Weights of a small transformer language model: 9 layers, no biases in attention or MLP.
Each number is 128 + 24 x the weight over its row's rms, rounded and kept within 0 to 255. Layers, rows and columns count from 0. Numbers have three digits each. The size before them is the row's rms in percent of the matrix's.

# layer 2 attention output (transposed), 256x128, rms 0.061, rows 200-223,232-255, columns 0-127
123:100140100155131121150111140088150146185145158116115106099129081076144128084077160110139125109163118133123120172155092134114132142129130145149157131105143106155167142155124175146154088135142101134141126125113116113140099115095127119122062128182133092133119147132156134119102142145113095104127136116117102138094156170134118102167100143129141152112154141118117128141108116129125192132092
114:169131150126144156102104113130132147149086136140153100149168143113118121118120126116087159137153119108139116099130159130109140117129140119147084101142139130118095116116106131109115101103131115124101115087141145116153159147086140193141186162146176108148115118137122161082138123152125134122148082129149119141145099154100170132104173124115111111136064098144112162076115172105149136102138
108:094151143148129134122133130119115103089147097121148127071116115126149134143172107120141145146133209129142105167180117137133117120120137142104103091130135094132143116184169152183108117160140124121134152129152107141092111122130106109113091122151134104101158139161140112121106146131084127142128148083110148114151114149187142134125064149093136161127130124102153114160098116152108131140128
104:144118125108179103137146111137143130107095118170154160158163132114105142120130170118120087145144096146125100140127149136120144172156113121095129151155136105147129086151152121112166106120085118152135100100118121141112155129134158151124109137137169173135096158134108122132130122157124161178123056147121071109075115095094128112104136120131157135136112095133112169105163107089131123140141
101:105134136126126122089135065094118176144138131124116108129121094127149147112149155106153119142148113121143097151110115134099172081104105157133076095119131146084129108129125095147150118114140112108058122080134104150128109115141159195112159107158146100128115103138152160091116142152138143114143147111147127165129133163122142151129150150129147105134146072140135152109146135081137111150098
100:143154113116132120093147126168117152128126083133156138134169179076130158129111113132115151070127149163139155122101148162138099163161141089125127109162125098115126099134127117120145093089158169139109122160111149072096112114168142106182105158107101172100113159132135102115146137106150129105093127132128123117144138124096129121122105089147152137124159107104137142134121146110079108099144
105:119104103083130137124150131144115120145117121116162100113094154132152137119139175170113079152144105086116129125124135098140135104126120159125120121138129160114155145106118123171108105142135108108159130134166111107123118168130107124109158054122109098101127122127135103128154171175138120133150138164095174132157109133163156048166098135108133108105178151146122135113134160116141113130095
104:151117111137134116128114118129104113153128091149102136153212167107154141122107080129127124109134129177139119066116158164114155135126124129131123154134150161116104139099110120108168124133121153125134115138120109164131156096146144117108123152158126108122112160122155110146096114110081139150162120123121121125130125095105178148130134095113122078137083121117067155090108095111156155107171
111:118081114123165121125123168121133147144092148200116115127141105115165133156109121125130150096102129109124125121122104121141149149156118087160141146121158107136146167128091134146124148165085129099160120086132110122143132105117134134128135142149133177135097119144120128147123135179166089121138105165126141172114122132146165107123125166125078139165163121176149178110130157116137188110114
099:100134141132132085145117115137168111094128145071116153131110135129103080141124122142145157115099119121137100122143160139159135084141108086132173111153138127141118125147149141135071133128088124114148113164139126088117102127125063119157095063110115150176127109091116124149120115161089148103153136114109152128098136110119154127156123146117126119162134086094142121130105117152104154124184
080:119121111139120123095165070109094121120144136131161130088145151106151085136144149143154071139086110161126132180130152167142105136146113111128155125102155136147141122112118093107147126126165140147112127178090149177105147149126108091128120165128129132138101139140157131124135154151142133106080148162111093111087137118095133126079122131118172143119108145126101097136142093138108129168176
097:145151158108119129111143119135117100155109134140150126115118166124117140176104090088146179075112141115199147086132113178131131146125165116169117099123163132133138147114133124085154085171150103124114134146122137122172124088129155132110126131160119096130119169110129142145174147111146119140107134117112077146114147142113165145120138119104121090129114104132167125169101109149145169124103
089:089130155140127131134164069122150096079140116068125135101110120129135127160144126101143132118097131090155113137097104134121113118130132117125148164131096109150135113150155142115094174127116153135095161142099124143105150101116112098136069099147125113126143135103114138129123145081107144152097116140120119118139147099162153167083073115152200138125143113112177104161108107135125112143114
115:131132119083135074101146127154133133118094151154102100162108157127156181138148102122141099091148128140163152117115132140126139120090096153085087115098127155109099114123118141120167109155104145162144160161121101123076100124123106139101171147135149108143129135139146179118153119111120114179140156157133130177117117160093121158143157116091134131139164110152142147104129116094126129099166
120:142119151164145148113087114091121102161136136102111083154125130156124132121087098130128125154149119175118150113116132114100168141136145137089132102160142167115074125119127118114121117153130142179100116127120120166156147084110186152157172139134137127123117127131116119104113137093114133114140101108153126122101149168132124195116164147145092091161122125114089138125086148109079126138163
097:144075134130086145154102156134087121134111126142110125159115082147144132121103065100133155116110120116107110096148116121106154153099126062172115117128130217132130127112087126124107109086149120128169118092119153142141114130123141168139125129152107086139122141132143132127108091090096117135165123109141096141126147120120121149097149135142123129146125131131135124134079175128158178137128
096:143096174083127144126148103141122149065154128124113158157112081174121119148153135134120085126098120115097133177136097103161099120174146104119136117159093110135142121142160079105122139090144112121101136138089135104104076141111126139115153100123124141147139122138106101112103088111143123128093129145116105119134125090076092130108127133127154152091164139146144109153162115130158100151150
099:131088123149104136133125096109146131147155146159092155124153091164154155113117123152121086113125112100095164124106142098057176135124151159125144090123140118104149120102149075105120130114134106079148148176156136154124131108108129147104114091103089153122122111133123142123149148105152145166107125104159091136189101103133148109169139152137135080137137108138139136163123106109136115115138
106:146096115069146143109117158134114124118100162145156104142155134155125143098152129152097109147139115124096157103128129135071151133078119140077112112144114131106086114091118136140143111145108112134123156081165134143150114155129166118143150133133142126134116147148099135130165136136169083123181118155152153139118105140113108157131182156123106098158145091147129135097132175091092162102133
092:117141129127080121133115155109080145158137137186129140130163137105128148084137132116090117106137099098138160118094150108086145195118177127129069085155138083136127111129152106118162146111113117098107125110125124146139166101150110177100099112133116090140126122127157119100166130144120138110118142116137085138119102094120162130129149146136134146134082109120132153151137122103120128071107
096:111132111121127118120163073108185125146151128099118070140088141087094125134135124148170134143114120097152158146115097150159073107133072121133199139118129123145107147147127130124129129130098129100113081161131144130109119128097111131134131117140088118140186126115141096154075138114100143122091130145112152152113132132134119095130100129161103101102156117112087106139131088132150124153137
092:176138120143154146107114129133126149131112134152141155152165176106116147116140125137101149106117099136122115107130193128096099132115117144073128146125080089139109148108131147104164110135116152149140107081086139134143118142138165089125163151139114083146158119154145132114158103134141131106139118168129101130108111139074135153100162122130099112100128173117096111078140126104107172172101
103:143156199089126152143119113114155119108149092094104131144128108144145126134137105128136142128078132113164142132114117131165125136129117128149135153156081127106144125127133143116146149145112124163125166176080136075115107109113104140161134147108139125108145128089098116129170096090113132126135132141132085110125135083096118120088113088166162173095090154122156122157138082155146115123165
104:140136149130100103143106109134126064139165152116092132133132122099102148134112094125109127085099126140119165123099150103156142089155123157126144126119110155109123144115104114096092145140083114096121177135110148136147117092161088115164145158112150168138059093157130143125160108160152123142155131115150094116114095073175135114115144148130147131141114089156148110137108135139117138089142
108:120103124140138157151118140094151177117127153165144154110129089094125132087093142079117097124125067133082125184168104126127139129123156130137143121113105132139160128128104172153138097147126085143146132124104118127124084115124146133130075142175178116099116143127156126109130135121163127100131112095139142172116179164083126149150117138144120176122134129146150156115149155118117149129117
100:149143150138136165115122068161130131111110124109104106127168160135122104122127126086110132138155105141181149111118142093143121114117146092119060099152111088143117138137108116138136147127110079125080114110134137119155138169112118170135193190128120134125105126118125149087125119157138129139116096136117100113108142117124178115100155132094091157124081109130126154113146168108144103118146
107:106082149144087148114135112097146110141144092142134160070089100107127127134153085105124139114129132144178117160165126113118151114093138124116097099137169097149105090178123147145087138144115117117119132103143147157134130150139132136135086122147191146113132124152143132098112114178102109158126142110135140140124174124173190140109092136125131126142092128102123128141095127160120086122147
114:138128105100162103160133119135150094105126095156116150165158168112136122104133125140125104170184128140122151145145138164104116187150129136092125114150107118164129076163161121116153142152119137151159121107120078157128128111101096109149129141141135189115121169143117093087131140151147129156116095157120097101080144130126108110125117108148150129157154085113132168116154128084108130117121
125:134122124134133146066163031099138147103150106105080107128126108147140164166154159104142099141111103121149139166105127125116124101110118130118112119105129091089138160147108103151185124152127128089100126106120106123092104128159171147125141113129130140125095096167128135117123141117090158145143139089136109157117124136111124116142157146096141111106134122162161152099136102114123088155136
109:125145115130108115103153093111115102119142077110129137105142148106140133105110117127089156092101143180154110151100165167136102176107121112146131135183143115107153105134165118114144130113117162154097136170135151096075113101164120109154133149117113140137130118118102094135157159117178106144113166145092080095107084151121113083111101102170141108121137109113128122147122148135108139116143
101:124101133120154141112125140142116117139109144094168157107079102128099151173104153127109102125093107099119107142150132074149153097124163191112125145127120171142138144124126180177122117130109104097135135123146126107139118159155144171110149082109132105123152123135111118155121135173131142177142127135100178119154097102158161085144109131102132095110143126127109152116141162118125081136099
110:115124106114145127152137134153109077153126109129100158111213132126135125133087112095142097095135114179144108078100142172138155154117124124130127154111147197137109127123078128140147125083100142120136105148135147115139106155134102140104129111139102098146111151101171098140120083120091131137142103140136145116126117128139192107133086082094119122137110114118095152126138121135138125113152
114:115149103124139121115093132096147151088118140214140133144135144111110107164105145100167137056064138076139122138145118097165158139125141089167155146119143118149149153118111136155095133134096138118190127072132085133142125105104130131153116116116108148136116111124141133129124138152163108129114146137138112158135149106132164110116130163122117130144130116159139141118140157103133173119100
105:132104156124129102149131126144153133102129144131098130137103132140100066104086127127147174149101079148122100140117150117119123090094127084116169140149145120195126122119143154131059120123095099148149125145112162107116128158161106147128113096111126148128150105129130108134142100164142152149164104124163141143104155090136165154126111117111100132177145076123104118126106135151083139104141
089:135120078111073135089154056112104097125163097158140114096132152140150091112176134154155074146098129136122131129133165148128086121111104105130128100120160120133134141128149091092173156152174149129121145171116122125108150097122114101112141162170106149115109126151125125133130161111132119118093143153133089096090145120102102115094130133142141129120117129155110122128113103125131123172162
100:105139133098095149118145105106119107126149149123134149087120125120127150161136114110160166048075150116191134112106143146124155105126152126155099128107153157124139100129144105118149117107132125141083142104119154118159124070126115137102125124131113095159102117088104132146119133123140128148065155126091090136112125148137189141127138130088158145129116134116155074152097119119125092133123
099:147111139129109134060167043129125108092109153125131116107119140127159117137180110128144119112106104093144127096100154143088106114134136123122109173113105108137137116132138114111113166120119158142121131115097141153102139113126126113118099123125127125113130124158133124112144173082153120141098109126112084142135154101122152170106115129112195137164115104112152105141100072137102076109148
106:136142129100139091129131151134141094102118172120115140134122138114173133139155118163155111100151150090133157133106112160158145143108121157141121133113158196095100106136099154138155102108113128149115194149119141135107091110122105141095141100121169107135146116133151106122142091145080104134162162177111108120128069156144108181159145117137142143139150125126130115170140098123131140084138
110:141135141146147139127140121137094083150135156096091085153122098166142152124117116109138116181176139161107152091094131115087172138163133096118157092133131172128082133101138077091132140135144130169179135141136096143148114108107164119157152123123128150137125119121147124102105100104121131083144120117141144097110116193116126168108127135142113141137145133144095112154092128114103121134164
106:153134108123096122179095179136091150144107087139124126142146103139149119117081122108160151107121116113147125106129110066143186118142133069135140138092117183117129111106094062137103124105156135147160115112093154145164133121133142146152109132116091079145116101129138129160112122125086122103107130100153107136127176111148127130112119134117103119134130162146130111143124129120163166138095
111:144136164073111130107131121134103112108132127125103124158137127160129116154152115160103103159109151135108124156149123124144108147184131115108111116156064109125148143123169079076178130132161145138114137154082106153107105096132149141105158154151086118130130110144090140122123157099161132125112138160125077089105096127090111129111132114138143098115173135148130150125144112101175117164120
103:177101147154109123132117104097146106143129142151090164137158134164152173124133068152123126095121109134117124167124161146080141125113146146125114148145113139105124145101161093098113098092126128092134138146140109135134115081119131137107089095131091114105135099146106093115132166117125131155111104118149099097107107106114115094122103118124127102154116088162138149142115035110141098134114
101:143129088067137132127101180155121115097119149122175106161164133149130126120161122128135133152118149084087132094154112099077164108120110164138138122142080146119120108100135130115143147106125131127132137101155102150171077096148145107150133118160137129160117159104094118122138102099159127110158119171162159123097095116117099146134158147153109116134169111134133134118151132094122175113097
096:132159137120103085137123138117085144169117101133125095119117129112133153098108125097101119113144120141142166134097137102076110201153120170160074135110101122128118107148156134164156154110133150086093122115109125132136160140137121140122107093111106086172117169120152113113141137116086159108090136159167129159102114124138153093090130113122153150134144135130105123137118108103103124083094
101:125130156096153099120141107125145111139140142135071051095102117119094131154140127126117118184122122110110191149129118144124048139149106119131156168126109149147135147113136138104159103110138122109116082157128120137088094145118157143080132157128101085156186133120124125146096118152134148123112130158110149155130099157140131141178113137127136121106149131153109132136129126116147151159144
099:139173155114146159116156131155094146093118158113135122129137140111156139132124145114126146147120107138101120100124130155130128125118142168130137151096065145120164155098146140125145096085140113147115120108123192132107118116161118064121161130145101125184159152119190125134145077130134137079114114165076134134143103136111123148144154134143133166109132148124135115128169141119121181162110
115:124169170095098164151111137133166096110129136129131131158156133138133112118118143167130138136111151151149123145118112183131102152109099116172130148166097134108155114139125140085133144150095129173126178190108133107106128126109105161131151161112150110105125111098088131140146121099133124136165124160102092118155081106087116145090118085172135123118100138127109091158113105132154157133136
109:150110145128138093157098132125117090129116170100105146125110121122115128119125130140150126082143086160121159100097143087136162110141129112130176105135159173131111113117145101134108138123101156129120180118118145137119140101119116107176141122115126145130085100145156133106108071176142127177146107158136087138122100072183130124106121155125121160141101103145109106142092086114097103110130
# layer 2 attention value, 128x128, rms 0.0592, rows 105-127, columns 0-127
112:113143153126069138110140107128142100130118150094152133145128112109138137109105093128097142186148126140152128120137166118102122115163100137111084134146124170136063112123139104167146106158111097145102130146155088146124090109115122150134151138084085130159122074162084138129158147135086140149113113129153159118130112119097112140139156138097108099184164127119137113128171122121106154117101
103:092129151138155102096145102114109132157123138132150098068125135096141132137169123148180142159085163140168163097128116157140150129138146123126140128110093144123127093156154115114112137133126099112156126127121131104127077145105145192092125128120171122121132121088141120137099132087127123108141106131125083120119176137123132131112145131125146153165117126146119198096146108185132135181136
109:127184107133083122123124133153116137129140116115140104111128152103112147133160139105096161092158114147102146145121138142127122150061148135081149130127136096129093113123089113102134142145144103113108165137121102137134102109175139115094139106124128111122146116190149110112186111156091100144106107144153156113121208123118195144143163118127155126130142117141154112140145113105102111117112
112:122066122133151107109157118133140131129145176123126077160148126151161112187080133159059128175159132124122158115151122139118167109115139126136166096146135139090123141099115104155148140117156157126113141122126099102119120132106130095109129139133119169150123088128120080147155143113125113158154125145150110127115097127104142123137133107121105140178156137093114110086142119195107153129126
107:183131117141118142136120113145110115132157153098109134121108184114141095147143117104147129131140159133151118132147122130111175144097103161134105183145115135135134088139120126154105148128119119132134125141147142119132098109153154103114131149149177103150114150121122145093167090108101064145115128137141087131107154128215132126133110123105127121094125084110136055144103144103163104130109
102:097107150102180188142108108147129187127106141125139145158126132114112096117121161138108108129123147118120112131130135127085152138149160091132159111194119158153165107144112120087162118088115131121164155139125162131100093135130146102103102108098090138137114166131106133168068141124126133138164138112130140112114120059128119122136116099155131117144152135159094142128156091101132124139117
104:135080125129108168103095127150131104148146087142134125116091148146109130109115136090134183115136137134164127153137169089166109090136150114130142150142133137164176152125110160129110152171130065133117106140166085110112141144143154126146162160111143130176129116127170131086141137128105115134134120152166140134117128138175141154159098159135129100133121111148158119126164091119162173099131
108:109121142112100121165125122120127111147149152195152133137144157137133116103142180112152109106116109121125125148149153125136121136089108132136160166112158118112097126172150117113126129162131163132118116084136092156134123104153132077088111114082042166104100115143104163120116153139118118125152140149151143116155110107117129160114114126173128083148131128166128112145115166177125154104124
097:098132105132135127094156114100122149147140097145190172135084148133148121126145150130140147104038114117140101144116149166140151133110136118117094148109093132163155155107152141113092121128102145137165138135154126147136119084111129163110078122116111164124154122122134133161088091133123119128120122168105160116133150126135106141121134169094120102120116156198140107144137160156118130164135
101:136132102114142072092134116146140048128161116155103110095131148141141137116120081154115093111166110162114129140126107126142111157130143183136148169102103110104129144112130119122124124088148121135157132147167142115152131163180116099115155145165197119120126125134129122130160123120116086124117148156153111106121136107150136072135173097092127143126125149125133118117147114164109095097152
098:117106116131125147127128103101131059132128129146101118114149166089131127136110109129112099130142181125153118132116115092094108103143082104142099197147107123108140139136151148155093081137125094136119128134124134128173115112123166137143132125132071147191101155095128115115157119105140141117126150183171116149120118165138099133137140084165112121140096104102144124119150135165159108139148
105:149134111140161080100160116098107126112197086153141120116146129115139132173124124129133117137097150157125175097094080132113091125116133136138129131112101144107164133111157136142160096093164109138122120143079149120135099145113147124136134116133166189106170138128130119130151101118119129124130117158114135127120127133112088169125155097113162132076127133116114122141136161190181128167136
112:092088144130163130134061124139143129138108138139111061146122106132138152128111132101112150119104156117116139173125125115148169126108156082104089137122170159121129137159145102182184171186137135132126131161129146136117136103097147105127149130140128113174150122133187146144117108102158150117129139147167133115140105119146154147130108081162116135100122110121117155093088125114121115119132
120:129136151123152124117079144123171141108126157110105117129095127149112143145138100131110172134136126128135042104140149095121079121143119142118120066087165141097128166134097125151093085134139126160125148124120136157121142115125125152131165151173173146108141114066131117085138139125111167147118121105153138118131136173134125141149126123079101114166135128113154128143170147155152144110130
095:118142105114147135183143160092163095159124115134099148104106135162088135108148144143129109112125094127127088127137183123158135096148134118139136109130105086115141163132149134136082121140114110162104080099156099126119132130098142154169147161089130136120125084114082132079107153133116154094114131128160168178105143155119130153129118114142096105151136110151132146111109171093168138134149
105:161132116120133151154169115154078115102154172120092179102134144129135140178141134157120115122166119168084111131143115125138115126114129141098108126142106104130145131086130134102138083089137146156112110158150148115137133117104117064117100120135187137105138119149109128122144104163109137118119121115144099131153136109063126114125137072144136142103141127068088135131140150099110079117142
097:129135152161125165101152127124127151121155123130082144146145105121114105123112136109145162104148127151114128141122061093134197138090146116172174144157108127086176139105097130173104121115116119148130131144128131125152141124135122079167118157137131146138188124095100087093133163117097117153113133132150099137138113122111133140135150073183140113138142138102133123133167144153122164128143
111:149092146129110132140103156128161149128153164133097127189144111109094123084106108118100134141115136120118065092136129161102127169116112086095109083131178121128114120134117120147176124131135129168123112131138107162125146108192129117116154127149084076087153102137155139103129108142136108132170133126138122107122148099110160144142122081151101130133134137136135123108114159078096146109121
100:177154132125138161138153106143142132134123091101137140141165102110129137126174139143118138117163145112143160119135099113133191106159147130134127120103182143132123068160102125170085108133121119078083154133131101129119150145167156152151122117117132112162138114101103098089159092112137094137134121173156122136113147132123133146147125102129139102113131108138123139125164130065065154120128
102:169117105131196147126152115131119154113078167172146163112087144131161145154131124148112144140111108154119132144136131076140140157128153114149128105097119150174146174104156144138129118112136129056133157126124111148102130131127089082098125104140100159099098135121110135123131108131151120142149146108144144115136092185133114101134142130133126142069145149122107150116136082118148092146156
096:163121106127098097132068120147114110132077172130148121160118169111106128092105082140081115131118142119130108139121118139108159119138098117137102129150174142137085129117130157071159105147151106096114099127173140108093179117137118131157127107148147123158130147170141141147133102158133103160154120104123121155121138142125108122139145091167127131065124143127139106130117118104180155109100
110:134136098133098144126141140145098092094107110122098181076100148120129142164112120091133102098113115134161111138141127169162089131118151130122041162141120116103150118094150144141165137139127130170096115152090125143116157137090107143133144133111131090165137143117118119118120096140112160098102126126127120125155113111119098118114122147162143152087126096115083062132139156132113116163137
099:113170130138128143119108078106110129103112124156106116140137065125138111098146155143123141102110142129125107139096179151175138133097164118147128135109149132140128140152140125113100071136077126177138127139098111158124138105153132122148141152136131155116139132104152138137112143089084150107097166158140096126141179078128108151147130128095102119126131127122159049160106135174113137130135
# layer 2 MLP gate, 320x128, rms 0.0623, rows 0-12, columns 0-127
099:114135148132127115088123127131163151145132126191182095156134135137138113119116117155127122106130111137101135116097117153164143133128128148161140192125160124138146092170096168127159170099135091167147118128116173155146136127108093116118130137118110109162104104110134092106132153173109135119146085120071080146106132097136141105136145142109142125117108087154085136155088136132105151146115
104:101138130125145105096110137152110160123111165120178131132137136155081121112149106171149122129107089114145083102150149099143105111138137120104074117150077098149128143118130146116158123151129124130121173169165112059124114134129167102148140094157092137143155098111167112114102126094169108127128116126128118174085107143124133134135110109103121158144096151099127120127077104133093111120120
112:142147074110162113094141083138106125092174155119109127098146166096134134166158124149092086158119111112151151096090171124163113104116131194126124141118099144129143140119152097147110152113155139126128141177156119125091105159162122107089149130153110121157163134145132147106129140145124133106094139125145128092071094093131119127101131111110118093117105145154162117099136129133143116119154
095:157131104126133126121135130149101101122096099147145158130134141150087121056144091108095161167154159134098133113153125164101113102158111131177149133095096132125117128145106126135124133112111146126146086136141152181134107101191138113139121131131170173142111151149118094121185110086194135131102117126134147108156145116118126106133137108158133134152149109118105119131173148125087119143129
107:134138163140168122109126133133100137171099096138135136118120143154135082108143117120098161133132113208119138067099117103134134115181124082135088156137112125122127133125143124168143120095134127128114114103136108127131163162161128202106157134110136100138117106128099118171153077142092136127115085121107095125103113195140136123139101132131131107114125115165107122142135134138114088128122
088:138131117100131162115094140141158119125133166161116129156118154161093140098090105144090101141096139168086123140134114143115152109102161087100162140156163121116102132137102156091163148129090131141129114114148135165129132101135137095125172135108109169117112128135101112142090119136108137096106124121146127087116123079112106128121114107153110098132202125115141132104175115154146122065120
098:120122119141080136106167137148097097144122128127129147135131135140100138138164150100143125127103137107160125130161135128120127161139135163133107146135109067132077155144162142138188120133077136081124137134140134141155096113158136098145127101142130134155135113102108146154162146126161151130119181176055158105106139127089144112136132154125088115142109087150115135178115149134107112159098
105:156157093116129134088139097144100142099150142119125160120136186170166158132116110142113106143130135135163099106131165164140096091116110167100119104124132169145143140123110097124154165159119146132123154147107132103101099149125164133114131132137111121127162100133133120117109148120112186086104128162155101119052110141103119113111154118145133151093095099155147147176109107129107120104150
089:140141124119171153099118103164143117094133156107129155092165100153129140105101163100117124130127157117156099144143106138125110088115124122136156137131071127119121113144120132158105143122138106104081093155121148136130134104150138129119093175087091149128146124128118129155147158099091150149108100116161085086163113138161116171118078147143122141059148126094122102161150137155086126136127
099:119136125156161108108104132125149110164121078124109140115129147121154145100118143132136107140130127137109141150142096155105108123122114104138133131148153128125110096135128134142206080123115091204122125116090117144135143108112145152149104103096110130119108114157136078117144128150087132153145063101124133133158117093109140143129138149141124127130131086117115150202089099104101112151075
100:170103163153190125107098118172100110118130155129163130125118134178144117184122154150147136118099132114148098125170116142164131142141135162134183126091136095114133175136122130121185133147141128132153156094165130135167109122118159139132132119084160142116123129158135070121167125124140114126146110131106154110083143117108144122139161154162113154101138141168119117157113120156122139119163
111:121147161141104134113085142138167126142118119175130154155104107123122133123122099103162100146117132178099074148158063150116121114100117083119174142123146117111168137146128169160141102126129123124179129146144147123146092133099112100156145081136169150091132135128126116109150123139144143158162093115112136145183159137099101106140143179151121141157129088131116118120136119115115157128107
091:117169120093111133068122094103103102111133123127145158123182177087150162149103131164119094139140099155143128124107134155116127105150141142107107110124161165168136131121155081126146115158144162116115161180137102072083131128133143142130177125123132155120131142130143135105129168097118117097081152151163148117126119125097128152110145125128147106107108113129188122120115124137122096106157
# layer 2 MLP up, 320x128, rms 0.0619, rows 0-12, columns 0-127
103:162109138148139125149134138147121091183086114120081133129122126156106137096152121162083198122105140144114106114156177132084126125134132102123105105131087119098076141122127128127144133108125108119136085097130098166149129094132138113129115080081132126125107097100129128124157125115138172145162123153124140097158112078092129110180141107132135153145131118085162146113133154115143150138129
099:126119118124145137119129129134162141080150194104192105109151134113099147121162107123119098149100127104176123129150155109163096131134124162095178095105077105157126152109174131126111163137129123100143156118161124105121127073130128104120181121131106146126129105100144125153127165111139093121120136130103065099106097144111119128140106119125138171137120155131136130141119097113088101129139
103:110142100103109120116113138141132152108149124124148104114090110172092080134108130120136124130116107150104118140126165184116139119129137085151160048137095147101112155129106072114113146117106093095126127102097143120131108108138125105133183114145117159098104151095113130101107131154118115130130140150094106118159084158092121136151125091116143140131130197128126119137136131103145177093127
098:142154095122117161090123109164105132116138140114148069130111097143128146103124093131117138094116142081132124106165159154134088138154116208144157111119088135168144154123101127142153102122159145079167105161154145107103120115164119153131161175146134132137124141141130092149152168107118149141112144136114123117077137116116132132105162119123158151150153134145113105140155119145071137113139
106:104148118109104151153114140118138091134102149150116121153114152122128166129121112153161146109134144088140138183173096166118125114084119130100180120134142096131130130151112157119127135134114103133171129118139176164176130108108120119136088103141122175115139164130159135147155146117159121131194145119159159091148164077157113120161142097133112135149131115084163171112129119107110123120135
083:157133145178127107136107109149119135150071123127118067117132136166141120118121126103177145106154128126103105087127119149170084117116076097137103114112142132122116097094150175132097132135119138129097110097099117139134141148091137146159127117086125111095140091143105123158092085159126137144157146109112123125165107123081136144146102158113118136155122141154117171168108125151158088142101
098:136129131086095137091173119128102128121103125141131116133146155130155138119167107139113141142102116091175139122138162150118103151117128189138151108124152108140131171126142111155149144125104117092123143182164154129092119142155134105125128148140116123124141095118131146117168175128153130134084186189101147136086101175133128127150140111103126108119097095145134119159128112159067110137152
101:127123118104139091127115132084129129136111104125116100136105081084102128123177136110159138148105111116132162151119106062095128162102156108175119166117118101137130110121144148096095099140152136173108141154135127141109157121124096130155124148126141121134086147093123142112134112128138104103095164122098118140137100122118127173098081142123143101147094179110126083081094136131182120140110
089:138125111135108146117114118161120140128092128092112134125164095144119150123133148103093131141134172124164102146154119102115117061086099151159118118125067118129128097140128134137123113166122105100119117154118109178121174111142146120133108128110083122173131125115122157133115158088086156144116114129174055095167127141136131165137097155111112134083149126087127123143138106140094136146113
098:113128129128131121128123116096137094124132100119149130104152129092171156116127131118146115105129125118142147183108105119125108162150122138123144141137137140093143124155120122171109092145149116166104154127117069108110111138139106196134117108130154071105123118130086079153115181170127110140115096115172142145098142062149142170105136128142139121160134110090139151161104111091104118162125
115:111138064115146164091106115105121138098123130139120146089108124121147149166099109153112080126137114097150109162125145117140117120132118173108130107163122135145168120094109121125112120133133164115116153154116120106131114150101135074137162151138137142145140160142126119095120154175112099115096146089181159114099126112142111159126113169131173077116150173111131099150124082139126154082135
114:131084131117141121114153094155093114163114126117128083085150094141124106104146118136116104101134149116109187092103159150110153166139124137110075093120093139107088124120125119106083152109095117072135137078131081144128133082140124110093159120112121119146129124157098097126097116113127150113107134101155106107155098093107118124149100117104138134135148104126121139158124156114152074145120
097:125146109146129069166153152138124145099129107073092128121115084099127104114137127131138135162151119104152134114157136108105129159096114156156139086153129130126172145097079134124089092110136104156148152133107112124098149163119118129121133155182160096118138171122109166118092083101101145141125140143127135148098129117133136118111141111123106117185133148124093105145188156117090131104119
# layer 2 MLP down (transposed), 320x128, rms 0.0604, rows 0-11, columns 0-127
105:139111143141140142117126124135124133158090147163144101134143124132141107098137150153099154104117107118102104102121135140141120132125124128142140183130128122118147122149141163129150167075133125158131096116128158164163169108120122106117087151121130142159112094112125083117177159133111176127148115144076059149138124075109162096156122126107171132159099119128150156109093143121116179141171
093:115162149136085149145160090105105096140141081126065158123109151107179109158125151120090152143124143155118149134101130172123116148110146145135128119118155148088112121171091138132118096123124128181119091110082116150099126144132119142117098157109131124147094158132116119124134110135106141109103136148129158096183156125125123093138137136140123099119165094143092142153150139165183141145162
106:126131166169147134111125137123112098123131131155097146157150158081150166132155131146104117141160133103134157113136105096120126129124106195107102197135153097159141111139147181137145093167120171167126143157170119143105133148130141153128091156119150094153135123145112119144168128119137118075124112100141158135106144082159140109115141148131145121122138078107145144123116133138098082148123
097:135131139179113148120111159133132169129148134128114096074147143133176176175116123165139091069098121104170119111152128090146089163135143139082094113158122127148146130147151134108132089143158095112124127135119098100134153121128132159142141151165103101120115101135147142132104163151075135117149154161109096151069132119137130135127170120082148139116123139140126124120112091127127144115141
102:144164127108168130110132146138093123169118099144113147139106134120140072110134119116100181122124104200146190083112135120130136114150127121140112144133132115114116096123114138178150154100118152107150089104132136141163133187136108180123155154098147104110142104109119121178148080134141129132144122156131124152095112164161133119163153136116153125130090106127107134129151104164118115097111
085:153151135087152163132077091120118136164137135171113126139130133139134154116107111167114121135113158174095117118147106132161146114136132058090171112133166096093081108128118160105129136099116124139096106115118140177096116101119135128140166115093116144085112167151111103147079102129143117117110159128120106130131114117089135117134128141159086127131177126111119125097145117153169121101116
099:133100130127168152132092106114131160104117118121129106136160121134155124111099096147101142142156117141112140139117149160137102095127112094117181132114138188110179157128105082114113117138153126140133136139167108129070158126137103156135120155134128120124098093146158111083146116127114152138101083100202112155123119129138118144163142089111136141113167147113121115108157095142108107086175
094:128150132146105117155123177171102131139136108142148152134133120164156135108087138095116149072159150134108109109112155143123143121134139165105142075132136193150116126151122109156172135097116117072122110110129123129158116157099164146101145122091137147111160081161107109160132116146113151126132129143163100092145162112119124098150165093131145135127174086129092145152120141134092117123112
084:122097132192116145087144071108101138109165083118120111084151184106130113142149110118144114163105121158167158131127115167149145147141134117119149134117125125124149153136100104069110154116140119145167180165091118119130137121180148117119120138142122136163151151125148094105132151149124123118102116146124138140079099141115150126116115137136127157124123152118079121094155084098114141105160
090:141097127100136142136100070098117089119114131110157121115114128113138130144149137118136115154118113116134128145118163148120099177149132154103138116127119152116132147140164105142077099178147129123074154164158082118115109111175102147125112108137147102107099099082099110145093168137124130106109137133173120146070150103153163142120130147129132087141151126072101162157137151107121108144148
112:099151064114112135119132160082151149143126113145097128132157098080121120076093127115115115134182120120097185124080136124111115122122133095111099107176091147129139104117152122155086118122102135135088107150095124130081138142149114115128143144154126130141159146118115163126100118148109145129108147101166113144172106131156087107119118116091117099136140131078133112126152117099170112132106
123:141113141154114126101154101127124127154094109163158101086129078138127121092146116147126053126130146109106146101128132139115105187132110112085128126148106136111104140120086131123095131127075117062140136055142104160129137100132126138090155129116127128145121142165122099094131127098132143135139124102157117118170111124091104099151112137123145133145121112138094120175103145130147084138100